From a checkpoint of a small transformer trained on Wikipedia.
Architecture: embeddings untied during training, hashed n-gram embeddings.
Training: a variant of Adam for these matrices, 413M tokens, 18179 steps.
Each number is 128 + 32 x the weight over its row's rms, rounded and kept within 0 to 255. Layers, rows and columns count from 0. Numbers have three digits each. The size before them is the row's rms in percent of the matrix's.

# down: layer 3 MLP down (transposed), 1280x320, rms 0.0719, rows 1081-1123, columns 160-319
# up: layer 3 MLP up, 1280x320, rms 0.0785, rows 1082-1123, columns 160-319
down1081 094:124119163123142166143109089160149190103193104123116097132091100091173151143107156146136151135087109148154146082158091068122087091104135042123126184149096157215147141125129107149157141153168071073139131178148129108074170122130138129102076131152128144131202092086130077132151134213116091248102079118136132139173124136089141124152139111102128136122075103163117160075111119127105095102123096139141184135126156096188166094061155117060148120150153131158142196179167140075142137138126083
up1082 114:121122182149140078155156110126130141114108094116185133071121146095114152134116096138115093166130123087141161118098185129195131149078178138127108115151173091163206083136110134113103141169139094144099079130142092110100137070092090117162127179077187078183144107118150154141122145120141128149126179110130153132103133162139131115142106102194164145157170186131119198106172211115169082177145156155164057170100141100077118135135092060093099153167103099118131110179043168111153165124126104
down1082 111:079196140166141111109156086115090031124145128165141153138095079123151154146102126089105132088082105189142146107158120104119151159131086138137100144170114123116156162113111143125157116160165169099108143072084159050105134134098196033128130153085146166132100117147116113149173171162129122165090181123141117120112112029086124134157073106129118126100167082147141160144112124134126073079183143120117074151125155154154136156169089116117149169156122130079075103136076173141055143149128110
up1083 124:094134121196139132130110155138115115118112110180094091113155102168094116103122114166105070160199150167118138097124143081172139149127128118107124104080104160122139117097130133129110114059138089120185096095187094065144144115162156094059107172115149096126125088073129201123143143140102120133153122177103051061130119111106143127106143099080170126118128156161166116179152132127128128197104233193122133120102150136052131112116085069113092174083147150117148110101106147182157184146099071
down1083 116:142145096148142099160161092125135105166127085125105166146163133100153098119183054134087156156062126153120155136105199146110078168153103159025057138120119074158135197126131070057080121110117089140145162074119115150132114164086163074117118053142142123146068111146173112099114116156114137082116104141144127174143113095109054125157158144077125092134149071125181073145130168125142137113111134099100168133115131131175119124170096163128082191104127170084146113092168162091161154124106126
up1084 114:115130160130167141092146165167164139121082107100126127105073170178115095138105114098060149098164167121133108145160113133125106122126145136129114086055181120139128107109125126129076119063131162139127124176103142096153141119101145102086097135155132135149135084114142168128185119119147149152056100079122144092076065179140163161191129112123110133063073130084119143123136180080131128121155110116079061115090130142103123161153062151125119123086119129180128136089119180119196118107102189
down1084 112:112084065102116103126146139157081065131158162140084108127174133113135134073150159159178162088113163181071074104110157128153151110122134127078172092192075125123110108142104184122106110223152132094069155079128095168109133151158081098146136170113152128116115150149140129111083192144093156128168185131105154130090175126100087073123128175163145118178099132156129141163077144123132186123149146144164181100147135150155188116109111113101148151143096068178145117126088103095095131116142137
up1085 085:063117125070128090128073179186098157183113141115116133130090082135136119097121092108126069144111149129107087139106161105142122148097109141134140070130138108144101164146192152098121110166146113111151129126126075125154071107169120156109114164121121102214152094068151178188126091096152142110142140099154100124108158174126137085122148184135098120185154126163150119103140163166214108134138165153050121132175133137108109153122146094144068116114072093165131114111128123100117146121056082
down1085 087:105099113151133139161118078156134135182084145120128069111086110149124152041151156176145118120125122159095150129103095088109100081090134132154089085169074146119169126162137145109062121075107111144189152122083137117180083095110163091148113143149104110184164059141164155180150146073114131164139106082188126038114094162070125062100102107153135086094108168189130104092125129144149093103088077144130170114177110116115137081173140127162143107136134170131149102179158106167170205094141137
up1086 058:119114139124123111118101128133147120077123109130166135110112149153109099079158092142117099127173119176067103146160145148126109118121156111131155088139191091121133073137173172153034131135196094096128116104178123118099137150146080181139168175089063061190100109038140162167134127094154146121103120159142111147073124203092089124125162120151142107127103178127141132125062157161153119173120167158114077104132148126063143125159117042136024106118159112114132150106084143168116156137080136
down1086 052:129100148164154101073121122150057156068163136124111144144118198161088097093134101088122126139150166098067066128108128161101144120126084112132182114119104138202131123144095131108132180125167148125144074141150179145131152099109103133104127163112092164109133162148150087132100086171140122181160112085107184169135109050198218100139150160189096138084100108124120138121112098161063126122106081122172149134072169164116100193138170119123110117191103118132168153114143150098168130110114070
up1087 086:167162114147173140092090101160163155150124168126155092138200080139089151115123091153070135166132128113121154157100183158060103135142097088149138109135198154088174153140128124102117079143174139150095146175158179117101138164089129137162153132035124138162151092168104193088134098110124119037098137130105144144094175107100071160109168109158157135143129143184105151119120105123110085105145108204128091116181088159120117110176146149104150152072130106110096160114086150100126113102075166
down1087 099:136162124196141210110142115099155093172046105170200148113114136090122157124089166174105168102085163106161140162130117114114173166144092141093113062117138129006120163151175133077071128118080114144104113136105141113129116160209108125080094096143140134102144121168114142100094114109034151150123108098131121160154088130165114153165130138104137129056073130145156156143144158105141148093147175142125126121146092153126129094078102169154152110119125121095089091111083046103119057121131088
up1088 096:097093172166155157153107179131126117080126137105202153131158139175132151117158144145091122154133131129130129137155105155147149170146084158118176101173135082120118122155127116122133113112165172106127074137207058128132154121160087105124196213094213095119155173103139062117134127105189138124098180187139072122082155086174130089056107168176079161160154169125150138148097138162152094137110130139136067044146166138129144133159141127129112122154194158114125154152145210177165140130140105
down1088 099:148116144132205070070182158173155145128093121132159119134158181135113162084084121152182154130175107129081123114082100129145155024100153114152111151114160178139133069144112136170167177157146140168089145142113146104120122107112145087139131173119094129126113173111077157172095134151108185156128101150100105074153120125094129097121138166150129167116148120108131171163176133064120037110126140061137124193183200133151104125112122183147139183086165104129147139115120167128123108054074143
up1089 059:100143112064170099097124163145103140120124130117164116156175104109101102084162135111111092135170166149091084120163141189102102131151134116093170098176177105118135076144128151107072099143169107128156105129149120126135126138166060176114141203107094099154083134097116152143114110100157165114125130145166113168092112182111155095128121140128141096112125191120122097144104180149131147157178191130088093092147112104068138136142092044127035149097140109120170129153119155184101133139073141
down1089 055:176167088113135002133145066169118154193142149141084097129107153192167040128121116168146144167092109150118109061163109180130088167153122104115127047183166139148148109150086096152128162166135108099138126121120168113127083140143159142132135141169120133165091082175111103094133105186178147101138142148132085158169101078130127100134154158163118100155165093140120117132114142147124107093098119175136188157151091127150160165143122114117084101106149150131142107125108144069124121062117143
up1090 099:102086129134132124143095111085160140146136146117147165131120094128113119113106140125111129062180087158117170145154174106136114115122066135099165137140104133098154152160127133084122078115124134110092147162147153170085121165181092173115117160126137115152109133122098095102127063111111104132133190144087133071099196119147174106156148144188131139137164165104155133155146150164112138126105148115121067135115177135170135069146137103196117128127144173133176097099106089183083139120097138
down1090 104:129163148090139174121109113131150061157121095124146150145101091100106146133095167117206125096101122099150067200166083131137126127085150133125159089105156101118151163157127084155102126108064065104143154146116150163099107165097124188178114080128105129157052147102132214107154142157101128121107079124085126097185105152078116169142089160153129070169099167118075133095113195071065120087123148209114100159162111136114156098156114204203101136089096103127129118130128164133141136077112162
up1091 100:120142086141137145114108110161108149176155186078097121136107200085153093141184082130126121133141160071123127154192152157151090125172159127134173129143164133125107103146146225099089179118132155088187157106168113107109088123153125170102095178054105100151053098094176120109123146102141166131109135085123050088146124124045178142172099128119114150158088180083174149151113142115128175218158148087160091154100133142054194126167105117110103178119138175132161155137153183102162205085164086
down1091 105:144117128160180151137100127182119222099181118038115144106073049118215108119107145211138108139122139114130170140168186178089107107191123067148165189137147105165133134109096193118175144144118123103130091123108137145126089120115152099087133142069192112107167051148124133109131198089056135123081136130120108111108136129082129137131137111116068080136139115103100140117125117163117098149095126144100111196165094124153130117083177091173124147125168133104120153080169167160128111147112095
up1092 045:163110155083144105090106139133111108144081115117142116103119173124081105089143142138132118108151117138050084081145195154104092134097139110146150096167176121116128104139125156110110133088154130102140114127151143091104120142140084193123151151096120080189090110088165169181134128074147158134114142137144109154063142196093141092115113166171135057128125148096118148129085187182127168161139187150095080094168123098085133139168114063129049141081129139133135168086088145138100118138119167
down1092 038:058155103154080152164144141140096116091086183136135187173136117101081181196154165106072127138142149168084133108170104123134095098150143161122168148156097191125127124123107131099140099129122178167164171176109129189102120163165110125103155148182170128123083170126056142088140111121161255086151176146074166175132185109109062112146117087063114150081136147181162093179114102153153125129164202105188135089102127158145131099160163180125080172153140146105188118140109096178153128157159106
up1093 154:075094129156100085091122129158140070130119105142133121142104110185068104144180178086144076076132147134109141080162193168160098183088156129122135135151093154129105084117097133162152137172162142155176114106133077082159091124089074180139112145082120099182126137076122160158075095118137165092155188104142099102055088136100117110116143116088115082124080192072115094152128180140116159095109143118165056135087119119108092072121117078174103145067177177132101150140155171172125182173159110
down1093 111:104043135136132133090123160138141146113134125165156139148119082050081154115099133196103137148108173155150151128111091115110163107142102119152120107105144175139093125117105086151207137128142144152170129101126154111137138165078160109143114073157096136148124107121096104149166166167106147141123120072164101118123143179033086151109095098092130128117028041133091135151150154118162121138149094161178100119135120142182145158140148157155217113088153143116157114128152169137170155136159151
up1094 102:129106120173153077147112149128193088144154160169141180099132133121115180145210125079070151147118059178055122103121212204130101115120150137066170147121134123155154089173113088163121131114148095169105094090123161123135117117110122109100134106065145113171114128126144123144127091073142172140098128104133182099058177126110096156144107138113156055126158254081171131092083144139119116108119157106136105122115125116128129080137131110122100130154127205101169114122152134118138116145125168
down1094 104:115094154148123215119150130086173114125149133136075074164141133125113134097179168154125089127170155142132112134125147159111152107129102138132145211061090174153100165121148046126119168132147132140103102172093122132106123100084167124114039095137147153144172141166143114107130181148131123145147132116124082148097097081126069105059111124160109125134131124114088134049130063124149176178198123109147064125141083162142107107155152131074110123124103177120102115166132057148164123096092160
up1095 088:172146153139143117093021093123153120081109151078099167130186124183156116082175090137081145193136095133165119060128183150132163135146141136123128132085128140096155107132175127103152141101146132094121137160147174157022102116061082222072140110107119121084094082152163108104134136100167108069175126108184107194111107105132195146115114081157171143109142184143052133106104137108116129129077138199141147148107096108106149092160083091120111185111114148141137078157164156111092118174092187
down1095 103:120127156129151141101128116142130127160167160212124143133176187127120094104107156182115139135126113097091145159072084101145136121061161095075094103145072108070139134124160100122111135105090128130163141108115121162164126100114137101122120040112145127114109100138108127081105179143101148185071140109129199119148047118125104182107082070123114084150103095136142155088162177150082121132080185115129126186138123141102092114087115143158174072134106152157150105150146100118114133120111134
up1096 107:083164068095093077120131053126184098119113080080074123157110162118135065076174111126084109119130076094128112078125183113080111105152148088119167132154117099132155138108156184121124132200129126165095111113210099111157155162169141149093132120063116083093116134078124115140133133142118149151136167146154109130099121133142093143140134225131090118167096130162077141131138099145168124162080096212120138101087146136057137132153139054180110116096096101122107124148079122154089152150116160
down1096 108:098100195094156095149111102014155151099136108096137091137087147096081112144094181099113135156146104068164129087066103090086105073137150160143167161128127099108112151088143082106176143160102111143091096137155084163165171135201108154105081090139113176068153107087140050110096161220139111168140116128138145128143111147157151217108137126145142144205072080157105121141132100133146167077090138139119184108123137158071102166139165080161142124168161100101133120150112071114081061137114148
up1097 113:072114126148157088174157178134129127138097112146127136117170078092131101112138218102085098135180178148080163057082153128157109129130163106130083143136161119113162106150141136147137127121120138143114149115140120116165159156135117150150118176131115079108106167143122115147075085092137131087148130155069110114123177167096144079090155138110143145151091158133115154163122089161141141178103141197104121066110125122062175160134125074134128123104187128093084165116095191134141174154109096
down1097 112:111195139170118092083094183147115136153116116124148182108132118112184110147135134150078095079141147160141183107144132158134154114179119093108086167087158091175056105131107138166118104118122129189074085091071123138106146100153171103140181113141185107156091124144122059141171124157120157105162103134115125173080182132105148154140182117124119179113184154149156092114134129125130116141122098129165123131137159162075134138098187155133192113127137171099145187079177118090101142081087136
up1098 101:104155119117093065099098145196135119099141104150128113089160087137148138093135099143138080120150121105095109149113095124090083103123141113164170078108112090120081077099112103108135124106157108075138139082121125099130072109123139102143092138092146132186138120102178097172118125120132133095157138118114118156085183124150125136058105169122143042130179165116141171123180156100164063201163107155065103088123098105143150143179163113054103141087138116161175101155170140121136175163072122
down1098 104:162116221159139088105160155113144124115098135133115129170202106135071095159180069153092115103098133102143161113129104092146099086102076131107108127046050139111144182085072148136137161112135144050147120090103066106130161144150149187076049095148128143130151142097102105098105139122103210125085199101121101091140181122207121128091106094123203100106070130146145129138081121108182145116148074152092152121065124169172165140122120114100118132085171154146112163113132094135138069139116111
up1099 045:087158137099153123097104133148143174111116123126177129148114126107108122061155123122102073089146125170102127088189137121115095135136138133165173131144170077111134059105120162102085138105143120127120097123158123143161151134125082160115120155141100092168082129118124136150121094067135136104119107133144140142061144202076124082141128145139176108151122182136134141123066155132176129202143128168108088131146129123107139157108106125086083101116162131085132155135101168145127138143130151
down1099 038:155130146151108113087131147150068109201118141130080161110132168137131119196094110135123153095090152101131134093153078104085167074138094164164154214132095123201115157152086126124142136137129126112124161119104132144097166157114121132127125115138108147145153110121139113090099136121107055097049181105093207114101110091113164096117144166105105132123153195111125200138130067126029178094120077071182082145099183131131021114146158157144125061123106119132167183162092112129136144159175130
up1100 109:146109112128140086125033109115112102117173119073134166087130103140133114074168123076114111155202173150030124120149139064109135191095163137101191126205133096142159119125121139133063119124108076152119162107141114127097161110154135152141133184124182141108092122088135179133132111120168132150183158124108091144111138116096125052143142122129139153146091159126094137146093071206115112121132061149109142049144125108119146153117161118146128159133120134085132137114163138153128134116159151
down1100 109:164133138096101140155139115087103132073143139109171163173117103186170107141180131064086146150134121101108151102050090108172081088097074134093141166158096151145151113131150122100104124132139087101143132146117117176137110141095138156140098104154178091172087137154139167145120123091148081118149099156067168100118134099060090093166105107098147107108136158088125141128095074137088150089161102113120110130080117056093147098108113107171086098114165134117101146156186069101154125112115119
up1101 109:128156105107141176132082127133163141140092109148127189093103123081153125130087154175150053149142082153144114159103162123104096152109152117084175103089095040140112122208178150109093125157160125112112163123090084140177113191127145120156070136086140131140157146067133106104110130132122155165149125133196125115094124125107131056110147137149126093197100125165172161120106101123149147114128136101120104113178148165113136055130129087143056149142137038101132110125140094183157099166097099
down1101 106:083123147162118125113177130149141069156105119138143144143103133157127122125131139142119165113070191128161115177086106105112122084153120138130144181087142111130102122165162160122142099051156095156175134072089145136130158111055162140193099146138144172100136184164122182067154151090126106076115125132190178122132136146175164130123096084136119169125092118080179097168168168119162116106117104130122056119179144138154106130165100117130127154194133104077143112117136157225158133175127122
up1102 098:162147088175120108132106152132153097143134182157138148125066174102124164142123169108083092195097124191086088122117123130154074128134115042125177097109172122103125117142083130177072154172193087128107133123136155176152106120099142134086197130056142125121152188092169134155112169091134119099131128125158112179061129124116095112127083092163132141109154208113148117102069099125139172109110130124106124151114128115125121071122151074173087112117162177100075205081066087086113174130102141
down1102 103:092123133162102163116099152106197113100149084098069094111131144154109155151174157125121104131101131150115216145097068135131108119085074151187146125095110143102154146162102142085072184153165114098141149159107091097140112125122164133145120118109116094095198121160114086124152148129146127167124149185137112139073064096128071130133140148120095109136100095107219130088134060045065143129156125109145143154116137134139097118171147089150122080124124150130108115129128111114147176075101119
up1103 095:142070129120134097114165145149102104135086125096091126134170116148102101096088149165159096170137150112120129106155174188187146096057094145144119132139163102084193116071145094102143134140158148157137105116142139201050135140132129131159190126118122112176059136092176171128118183073189124085099161177087083140130131182136130114095124165156111170145145120124155169139214112155100142124126118107141149170101099133161111169088174069115077126125119131148165115121053152123075169099142080
down1103 100:137158204079148137191107156113086161136183133143114121110101124130121079150099112159144167087060172070097104104140135194117163122121124152096105183084151184224169161143053107088161178107165098134109093144165090129095101150127181126119104172168155129117176100155142061136125092155152068160105121152152098055196115108103114083150104128179110136152108087147135118121113109121133159101104136119154129107158104111186144113181109183091112110193101178162103130109137125057149096107125176
up1104 102:167129087131103069114145119089044135115097132080155155181110173139159098130162199120094127088118127124130086059183194127123109179179164161101177108166175101148128144088098160115092135104121177124112098176188079152098050115123092183115083167092174112192105139097105149140105129087117113132113112167125136129119093121134142080147130201120132137107131106129090134139162145149165140174105120150118075120173158123065098203147128064123064129160113154132183084097098122147124149110128188
down1104 105:119150062155116130151134134139151126152085149128149103185091144087114158139111161140096122102135141163182156146105027079131134130127124105154184142100099145184130173113146101103190103186127178152140124134133119090115140140126133123131087131075078110070131101127090144124126101098106120175139124169170146074145089132182159108109079160137099134121139147099170060106124076128148130110201099140135184173116139134214050133135158158107162127167181149086152147103115061101099141107106139
up1105 124:127136120119145119082133118097128167166112193152187145100128084121097126139141091092092110105166117115105139152195116138135130163105139109150156146147138105144151125124140132074090129135095116164126090179169106140121120161118073144134178150048117113085141070147130110145167132099194129135093158129091161151118067151039136124117073181134108129178136121169082127124141153144200141163104121137131125100170121157110124153200157099119115137139089095086188110153125111199135150075111117
down1105 117:184120116126146129157093177157143112241139112136164171134056178184205108224149159076106157179117112105212164140124174107176108149071137137092116152141097182165096098089127139115150111169164109155147122182117146156130120167151128095142110147086156144163131099140123129159078176088134125205079152125114137144165187070118156162168147157089118138068157165158183152160145097090098112084172124074095158084107158134133154113146117094113157119140098119101094149186191146094077157094147108
up1106 115:108116157075091094136162109185087122133142100113127110127161120109071132130098136149119108103137095095055088129198168108149147133118098113126119095172141086108143105158188108140113137097177123136121132180145115112084132178110035148117152106092117112151095143095084153084184110067142128023144187131052125162079128182134086107148098158128127151151065175176147121120152137126145106118145144151077070061129126087112131148159116109140110106117130128106132104102054178120142152154086081
down1106 118:184153119110159169163115121150120144114183165082197082127139132156072183093144166099118120128078063087148095093068134154131136169105120125116116084136104100125152078124186154131147118116153108118129109119146069179100111130116073149122128103145083082116079113153137155123135180092122152171164163064090149129086097119167109161136080151153126129087079173108153146135121116148167153169167105172154161111215145083177143140069157143156121180150138041133114128118086135161209124104194167
up1107 102:141179154116145107136071199179157190114099164137157161081141121150085111093120103107157164176128132117112115113110142196178121203093139154144140090177167058161113125134194159129104193166141144147135133146119140110124060123126077168173185118079107104114136139128150118178138078133215181122132131184158071143123104140172134140112087169194085133152107151208137124148107137151105149135166137126062114132125121175097120152146095070133098116157137181156138166144130186118163112108114159
down1107 106:144135153128163150114119210148113133113158131150135085160151109161148178123095092153086144113176116159161171141121142096115141159097126161129132131040170188102168196134097135089186173164145106147095187134163083129141117094175158105170126148155127121128159120131098019168162140133078129154092076125170142105143105109132103117143056123179114146166151097134125142139072111112121086114106123120131087171135107091139138133151121157169102118130141162089077171141130117123121122102135125
up1108 116:150091126219132049098088208081087107130171170124124094104145104098122087106166185129097126138218145183145082089204166155123152126151095152127087117158155130155144104180105172140092119106150156067178166174141165121072129129097037130134118116130148100154147171092115185092096105075148131102145121112100087144149138126138129097101152139119133098143109167107145167129109181191137112175149173141107119098132103164077159140141100123165102133102155140085103076094139120214141179151140092
down1108 108:077099167137104128148148113093115098100108082144112102205105117188111163111115156093186165088171170138171084102189096167090180119122098184149126038107180152156088167175183168176154072120157128152147178152131126125121131135100158105102095135141151123081157093164181197074134175077161086082129120098083157142132123117115178103119138181126104122225157131159128130129165127146107162115134110169137132123110068193146123180106145178113115134116160118093105156142151130121217151154166125
up1109 048:130117113080134111106131106164118147116104123129153071144112127101148120078152122167090096104129108161049097099154182153132083114077112094170125107178176090111134053133154166135092109100144115106148097114117102166115163097161092181139145178107129074179131126124125149140104123123129157104120153143166134143076141185086120082121130146145100071138114211151148097117081178163126116196125185108104059093133108157065151086137078093126069147095142150096128103106082196176103120145094124
down1109 040:132170119090111159112118166139117134107101080139101051093082175113146135113126088095100184156126103165061098100081129069164082134137088145156140138096185131115114158036138133056125144162113158128114137113122093139108126099178142131143163147140133100136100086108149115169116163109081150120117080181058140123109086095130116137145090162114143076094113143122070143142143055109121108148109129107099126176143131146126149148130144115162130139114089157113094070108112166150137119152190091
up1110 107:139146190093118126171094132127129101116115112117072144114130106127064073160132140126114093083129153110152110111123149124074114138080140152147134093099180077140146108123175103097126110085155190087162094113145105065081101195125137158068143148114095050114082085113148189094114090087164156141143135123132136132113087174122181157124091145111098151083145106160089148143117101118178098149177091109064150130093125130110106171122063117099092141069111109116100178126111127113139121139119130
down1110 109:148167104120122142135126086178130082175120129123066134178111109184138102166116128123132085125115184114116136120149128097112137147111099172155130138082105165135109111124111089123123156121084161121165155133092240092130100104105149092098170113176152147052122076230119162049165104131133151125087118081139116152159039088137107185121089152120102066139109122066105077082199173098101102100092117141134188170179122150173131148122097145181121094150117158141145153150132067135131104142142102
up1111 090:108120197177143080094101160128092099127098140111095153110078140144074123112164136099106113132106169113084124155106139154133089115168084158172148098125153145152098081141103129093068122033108138140132122128168104115156165114152023177122149136090160079127145130119126113168136118128176209159134083132136119064104098193151157128138085124109041117080090115107102116176106151179109142152110141144141110128111115114135133140167168081160098156136162096123139156104114120204179162116153136
down1111 095:083110123135209120089093101145137141070081155101176101155153126188148138156173096102098158181210121110145117115167088155070115177103105131114130070076116113098107132129108111112120156153169097061151096117149166150114165126122130146177131208149113133192116075152168081179109150151180137160180117127166113148092104161184171074099137083127146107123108145114112154174097139124179122106143117156138140106095151156089113130115087159119129122116141151143145143116173133110099092108132129
up1112 116:151140115115151091104165181124127156179075122066160110149148175108110107135179159147162125180132140139114137122164135113104108156121132108177116092181137095081126154162167162120085134075161150069176080086111113117175149103136143115091119123179124130138072122148092110096154132074108186109042147183123069095112162168118135141107099165179184081163115122161131141114103156181160141174139170178096114104144069158090204122163064105081065145139121148087128138158143203136103129143132159
down1112 106:135104079076083098113154142133138118155139094141107153130116047115117171106087147177113130121106147143093159115186134129111115121130182124095098161111086101107169084105138119162094116182147185140144083148117102145107109096110132122144170103106069144111145109162126099102097158191070171147141153093114156123104115086099132118154093092107149074132108190067148131080072156174131134178147120178135131165175128158143136146184117152133173165097142154095140150054046156191127110142124115
up1113 098:156138163139133087088111127106068168174137079147161134103039157140104098094183138043104128164153167123097105165143129148095065132179158118143136174116115123155098078156119126132132178105171130177092108148113161178109121124136114131117126117141154123127137094164126144140093085089097110112131105104205143146069124181129145132166079103100111121083123181131133113162088133134060134102207128160095122104172195137133162135125127095162115118124138088118138184077107159204187129157100122
down1113 102:078101088077126075153121093126115125081162124120108123154097138128138135174060112122168122085072107156157170156083093062194131202113091135103088145095140157161132134167132091101151159133118164082133110129144100127136131174129165055154169131132188167155107133193106115134136100191155173092111158095141089088119116120154107121145115121163160147137053119150013079077140150106153137098127218068107135149092123139125073170145142104132077055143122181155121130129119123097067154165111129
up1114 046:113128122107152126086109136186140157110111128114171159148116172078150102088156140126109080135142121155099092106174165145148110111114149102108154118177172087118133088148115168118089108112143135074132116154133135132143137143164073153121148163082089090154106129118148120154124148092136170154125117158158116108055182171123129075138140158184151091149078178124144142135088177165201083156147148137059081102188122120065139142130112078144038134122163118116173136156089148173145164178100190
down1114 039:148130126090141197121147123163161067106069111079094122113159035191123086206135113085089175136156123144204126095129123148143089081135086170138123155055068132093105172136122095152159103121098178105093106139117182158159083166114135060146111115138082106096150071174149084174153114173197148118175111107137044121100115113125096167117144145117113108089195065078122173135101108083116143131103115103135165167104132150141135121131156107093142109147147111179127121172107121119123112157156109
up1115 090:138143100154144169157112110079159172159071090104142190134127130158147094131152088158106138088133166184091139081154138114135108087152106112152112103177143108152168140127138166126086163115163102109109096095183118138182112113176054137140163131109153084117152100141141072160169196116076158181130150125159156118114117159099122120166183113114174142139087147097134156132115118127120134143133161181123045088167124145083124071101106137157082184109134093111078044121108118119151116177133100
down1115 097:146132102118157115097101139139125117144143120115118146118114096117157118154113141146143159163152174138096178193174130122105088119080100124165102138103123125101132096108139089174096147108105112066132110074107115168105103080141161120113170095188153146122171126158129106117092213104120119079153104042115109110127115135109147158092164121070214109074087115111103113096099111135128150061143146148073140115113109091129189179161122194154144142157098136154084134181150118116054129118118122
up1116 072:122101140103117090096115115135138116079152191090166126146114141078102080108157137147111108158154092170074083106183137154140088135133116134157096131125144113132115119120166215126065138117154143102136106117151091091149146108148082145110101205153133075180069143096121126165114125085161190111100133146145099121059134171121105099191119123176115104096112163126141166117065210172144089163127184130130090104137144105100141133163075024140059151114124074116160161100103126181177132129133150
down1116 069:179159164148118147128140137138122192108176108142131075139126191098112164137099148149141101089093132111149134092084098139107110099102096116080208189117163093108129180067103092114105178155174126107176130096124167129100135090094130132182191153074146116088163159182132120124095142159098088167138102113154152134150108174123151132125087079103164114138127128128141135133095136200099168110114091157166171156100120139154116106155132087121164047145068182162154121110103127146109070138124109
up1117 107:113097157132133122128016171074140179173165143052156100122164110107126165047120165107174123148090114121077094097181140068123143144055170074180116153118112092120114165163102162152083168176068158125092142128116122130116151130149042120072172162095110103136107103097114134171148160145155172114120121144073093122119141117176124130105092134170136176133167202131120154104102127159137113179136130176155077110164085125122162133105156103187133175118148130135145142111195126126120120140109126
down1117 108:124128095122118181159138157125151118083191114122131092082145162145106120124060159089148122187159135120084106068118080100152114141062091130131156093145064092172098159148145101137120159152090154136113146175163054106131145105115103056115144142123170186170091195142114169155118128123116188102096154161107116087138125127111123119143096132140090167160117130104159116151089097105104113088147154158183186126085095097176145084119133110150125142135088193184132173144152136105189137142142146
up1118 045:116102104126153070114108135171115127088118129068135160163150131092135098045145133139085079151137114152089088075142107143172094151076138107134158069136171102129119115113141149121079121078159115100114112129103125113125140132143094196117146199091125104190063129142146149151096097097156176093096124151124127106127136156121131086170099161156149061141105174105119140133091169149158118161163164149106087042141123096113121129169092055110059162118132134077136135122109153140111139159127153
down1118 044:141092080190157128175137126099122097191177110140080139132113150112096131159159097174122101078130170119168102105093127113120124115088149124078132146101090105154098119104122159078131147190112118197106119091171116138116124129193133092174138127078182108073135085142091065107130129113178180135142104100120082118096075100166155131142078127150121153165109120113161131157112172146105107135132110138111142173109135227154151117176096130131149109101041171133135121148166107160149144115085090
up1119 116:156122159132098105122138123095142099110089128116113122107094160124084073140113120151098157049099124115100159158138129105105092098167118109107160120167131112162121099184174123094084121168172147096128088091165100112105135116150080185096143134136188131108176114114152119109113194091141142133170155166147077075082120175102110114094104203145152105159118111148118148156150114211158082130144162166124134080105089122092128162102167132114098110166126075141125135139058089209145152137061079
down1119 112:116127158084141149080128104119133116096144114123106120115074088164171174128088113212130116157106183143108116147156170101121094137191153126118186065133159129131075054151110101044122121093140201140159126080096150138148188065076196094148144106161130170115147118112081102122134161148107123109126100144162145097061103166163137115092139174170154161101053129114112115104086136165157111113118134091168139119164156151135180118154174116079112118211098103153184106108139160096164109112127126
up1120 103:098148159117133130161107176164127114137127119112136077154121104112142103088160152161102112109197132197113107123146093147166129135158097107130127175139177128118150132169176119125161089122227133091118138092184097168152130124137137117125143196127100116129109163164173123088127122090141152145158164111126070066088142128132141087101140130146081150140143161181190109102126159162123148117135154122121117079153141138026145128124130103135096093143137105092117171108158150143055190159054116
down1120 103:169153130139098115081142116078104141144110123097115141122146105095157103129041132173209177119124120098087091102150065134131144072108130157147105184094158112169164108155137082110149153114169154171141121105059159096083116067058125107132135097117154073120157138114149110190154106146141187165091124112107167190136088123136121153151068202099174106079161119145125107129204201119137122133122077119121087157113119160140104121163130133099164110179134166125105145111108157071110105102132114
up1121 120:115131120097120128100158124088159249128150136077098082134142148113108101047182123108125113150132075136097071059123139151123067064138127135118099134102164111131151126118113122172117151155095136106149156146135161182095163091119068165096114174096093124131104182087096160106135182125119174156107115120137160141087109114210081126131133106156140090155097168082209124087119111166110128115086091119141119118123154118168097092081126139145143115090140156146144113091140134129127193168157157
down1121 112:135098125144066182081129096137140100164187132075090067114106135167157073158063167101150065100123117098123060087165138120116164100131106152138183101139139101160113107100109088208090125087084212176140178107135124142126161096096150090114109073113141184091093147187106129155098147119126182175131193081151106125080122175097044178124063097123096115106114129154173092120115106080117129120071173118130097107118152156175149128100104139137120149121097149095102096103139070129145185202165107
up1122 104:091160169097115169141141102122091080146092184144130118134129186155097076065172113094104091120142111083111088197179124154065083118153146148104131096146108152131087133122120155150080143150113094187101090188174164103101172115119122120151098141108147085120152121127139112091093181143156203178146187148144136125105096146107176129133104110162189129164090187140148099150100180177148120132134162082173081095147153110109123106105120153152111178088135089110093120181116099176171117151140184
down1122 104:127195185114101116155152132053133177145125126184111083090153188091200153158110127129203073150098113124118130159172129146148138155095167100130116117112194124106181108141105098066170094134149103129106093116161096155114100124126101117120139136113141139082133145108121168063123111168171087114157147119169102132106142117143158159124159117167189169144100121128078112154130136121106095146115113094179120144178103186180147142165113118095100132207113179115064083115132158052129135091095122
up1123 097:073156170059163071107151155073160135127155081094145162132162150083098139071138085088091100165103079149151121174195150109170158136209137147111110080170105087118118094123232126080142146077131088153121105047186085095176152162185052112109117167142131084150062111140171143113087091133133160101135162170161114154095142174136127148101116133124121161125149153094139157106155157142140119190167069111104121151157145156147134128142126139071100109138161107114137073066107152112175107146122134
down1123 097:106092126189141186088131155152152177150155104174147095099176172116194123149073150179106154154137138142130172154122071123131153073041157138136120106101090139193215114130058080193108113126205121138122117157105105109085189123144181110125136119093109205122125114158087111107104184121091070188128124103125143048156121104156136185145160156120108092032172123143111146118158139106073120084077117125074156093144125122151108117126148084106146085151137127158131120108159110100094104117080147